config = dict(
    n_layer=25,
    d_model=320,
    n_head=4,
    n_kv_head=4,
    head_dim=64,
    d_mlp=1280,
    vocab_size=8192,
    activation='tanh_gelu',
    norm='layernorm',
    norm_place='pre',
    norm_eps=1e-06,
    positions='learned',
    qk_norm=False,
    attn_scale=0.125,
    bias='none',
    tie_embeddings=False,
    parallel_block=False,
    init='normal',
    init_std_qkv=0.0245,
    init_std_o=0.00346,
    init_std_up=0.0245,
    init_std_down=0.00346,
    optimizer='cautious_adamw',
    lr=0.00101,
    beta1=0.95,
    beta2=0.98,
    weight_decay=0.23,
    lr_head=0.00619,
    grad_clip=1.0,
    warmup_steps=412,
    schedule='wsd',
    decay_fraction=0.427,
    decay_shape='linear',
    final_lr_fraction=0.02,
    batch_tokens=65536,
    seq_len=384,
    doc_mask=True,
    train_tokens=366300000,
    steps=5590,
    dataset='wikipedia_en',
)
Each number is 500 + 40 x the weight over its row's rms, rounded and kept within 0 to 999. Layers, rows and columns count from 0. Numbers have three digits each. The size before them is the row's rms in percent of the matrix's.

# layer 8 MLP down, 320x1280, rms 0.0269, rows 0-67, columns 1080-1119
100:477509560472544565465543532522503517453514556531500444466481448576463497540453396512528474538466600497539477559475492516
083:450463504491480522492532488453539445516546471523447421502507556572530516479465418535482502518530454462523451490478522514
102:518505570513544416491450458457502560545490568476491550518506502513474512526405458518513429514526527532460544495538502505
104:456558523455540501516467517532557513503511462516504484505490498526486497492419522506511466539412485479526529489410499469
098:480489522509488587415489494493503464523488497553489457495474525552484493490404512508464427478562658501500460547555526492
062:538493494435478455482507531594516513534500473488633512486543533540497468507595529510535485532492439564497558488541496492
111:503454475494500516493595520504487499499476548514491494464543524506534500464490442470553515500485385570517476559484474515
100:478536571466514508470440447477478496499507565485514498545469521495467488452578493476513569566508441485545504489455493502
095:523504506484460547496415535394504497491506476508445554501474552430459491488458490552468502462509406516461492486491469528
110:478484488500497516533432524516513503555498421521468471524499497452521489475543520498504454490619383433514521481499512512
103:469486353514515420483479483472493493447532497495490516492507444517610495499515526540470533495569587501532482492561464472
091:469537577472491582546468477592499443486435541541494479469473519424550534464460473471544546534489422484497442522469527513
122:536503490488488461479459535577531501485488521505487520510511544516491547524528515495496477501497628482468499556499475448
082:420506490423530504536507461570491422501505527506471428515420463497527529474442406486484487362509432542517374453526484534
107:511482525497460526496509477501515500506437552522501511465523502452447466482425479507511471500460488549503469484508521483
091:485490495495514472504582503551525471553492489517470529460465495498606444493429581514470542455543501481527440548503474465
099:498525542582506553506505492499447519491577502533485442498523548540570486472509522508576488529486471467526488483571478497
106:506520422453510628543525466538471474499523531465515502482507511622438540513540444497495437471504482467477432551469439525
086:499499524462516378553494512399547502493486473460491492518469492540513504455510558449482563466528432514478511540483511497
083:456496443455536505455533448606498459494511603535477480426507512475601520491497452507508454525554478522535465459473519514
081:477430448505504560502552484459492500486490485472567496458458464509417484458503547486531521448507447478491522449598528459
106:485504455501494489520499503454447521529518460542488462457534530509516503515488487509569474478498319516546513398450469507
124:471532536476533470415430510566486515491574480463483434503543488505506509530531515494450448477505453486447512442496518499
075:501462504545460461578481477536426463550492519507374515571536548533515441477515435483475452509397521505516460543446506500
080:514484508461533525435519567463482564536500501532553476534533420412597481493560515469507469502549463547458567509460471483
096:460498535474488525535512503550512509485563516499494460543508475550547508485434610520498504524509539545521492545561435458
103:487501587520533532449462511509574499512520554521492456526539539521490536451498539492507498492514509516581517529512507496
076:522521454504477479411466511502488522570471408481557529446494492504460483500537575499529495516493588475429520465514521488
103:465495427486488486503471467492489525464415548522483497479501562525478463481438497459510486437426426500508502439466440521
096:443457540493493530558444509411504441509411534543504499472520529561451490524597485531458453506461340499524471470453541484
096:475513514523483472465565455477505480510461441503473483499504499481576524502445455522493475496531416519498509470453548516
101:505481416525541533543503516504519495526524511467485543459453480544488489493532446512550419478484326554512464514486456520
096:576518426511482584503511521423499503464510522451478556461476520490507490537508492482520526518523406455501462534607489495
108:515537459493482529574459500474476509440469487517508511485521479535560473545525407490481394521464301447540495557563523506
085:482513504511477462492485522559545512495469556504541485500513461475451501514492457468584476557559416480483492534454466523
088:576553471493495501521513537489578505498482534470511547493491496498415472460609485427517503498446560499527527429505510476
095:518541457450480508542531491451552463483444468538482576495503520531478467499524506536498450509453511523500433488512544481
108:483455419536454500533422464436512475487515448508496507491508501565423511531482473510488505442447602521525487501477492477
107:532549510522523428538515490532479500522506468499511490499528540557507495509496493514518514498509417517486493534517513511
095:541476507484443612508501491456495494483523470500468543524533513418463501501528522544528433541410441488498536558534493514
093:481573551497503521471533444528533470498580439451476488505526501507478511479409486519471549471513542506475488536438460481
111:533464512506499443505523544455500533523576629493502522469498432460613527516508537515509557444475585512552539504509546499
097:524512538517522485475509488513479487550544499517476493513492540482607525500458486514468547468507591465487466432506505484
090:476474502506464540481503542539476483500485562531522477503490457595487486483455579547493611499484533495513520505439497498
118:527473382559503591567534483413509508497550512493491516442487470448374549515524421480483441545479568489462470456470467509
109:496524528509535435540570500417523495499493491471459478503504497510498489494582508453535555507542351494481520460513500493
111:550499594493533597468496505523478468482537400527487536569497483357484525515486429471495425489436402499477488373533473474
119:429458485492480541442470502545499505487468448489529418508519477450484518478368541541497484483475558462539493512453453527
103:554466532496455405509530489493479480526544511529512518457536436486531508466546504562530484526468504470517497530475477543
132:513493451518481462574482508420497513553481512505498523461535518461543479518536488501570489549536250515427518522486522450
104:504508597485503502463606490516496500483479477505504484500518585483530539530525377492543498510489559537526479534514452510
112:465504461502499504489470523495467472494500484599511494470411452475554491541512491469488412530549492514559490455435510507
098:499508462518472435534537483457494468466531576522494503493503490535383496526553642493497571500508503446485496523593468498
102:551493463548512494482459534619476526499486394495520530515490466560542521506522550532489419499514502512484519538473497536
098:486496437536529567496468509528496522503551522543501459483436541502475479499505526462519509544495564520505524540519485473
086:445500479499506390455560501490512503516544495499512438544522526476381509515503513503474483452481417478473505476467518505
106:455489477548526559505514530457438516494528437487490453433524507528493464498518501419479566529488501494473526485523450482
122:507495461486481423447512510538470515514496373448507474470513560487533523498503403487513490453569543531472484524538543451
113:500541485497509510543524549434495536494522476451491526476492523483521521532538435531494556516514478498456527561532500457
077:493502562445563519459402501491481542469510537529574493466513495480520520476628512466519475521510515465542578486446511474
102:491476430525466450472502511509558498509490523505500519507481455475411516479444450547465491519468619487488510507494552549
098:487454494494484523490494461483493542436569519563512483553462420543547468473571488427444607471455542467500524496461499532
061:556490486542509507464505568497503614525456521450622506506586506517460500494584486465493483508539482464517691530546477493
082:516484546498519537641473466501506454476514549523473484469534507482526484515448538493526481558562416499498471615445497508
109:516531489493502480484528468582436479521437509484523487490471523497454485494415445512519546482520469473503442512490489529
106:498481487436531482547530438519521504485589542548493491473483481517536511503536399513484529546497442497495514532501468479
105:508524522473539562443463497491513462467502321592484504544500446503423431502476393497486450480456481495506471402524555509
113:500430437496516455496506483487498517478475572476501498487483522496513505506487495523546496523551575507520506420508452499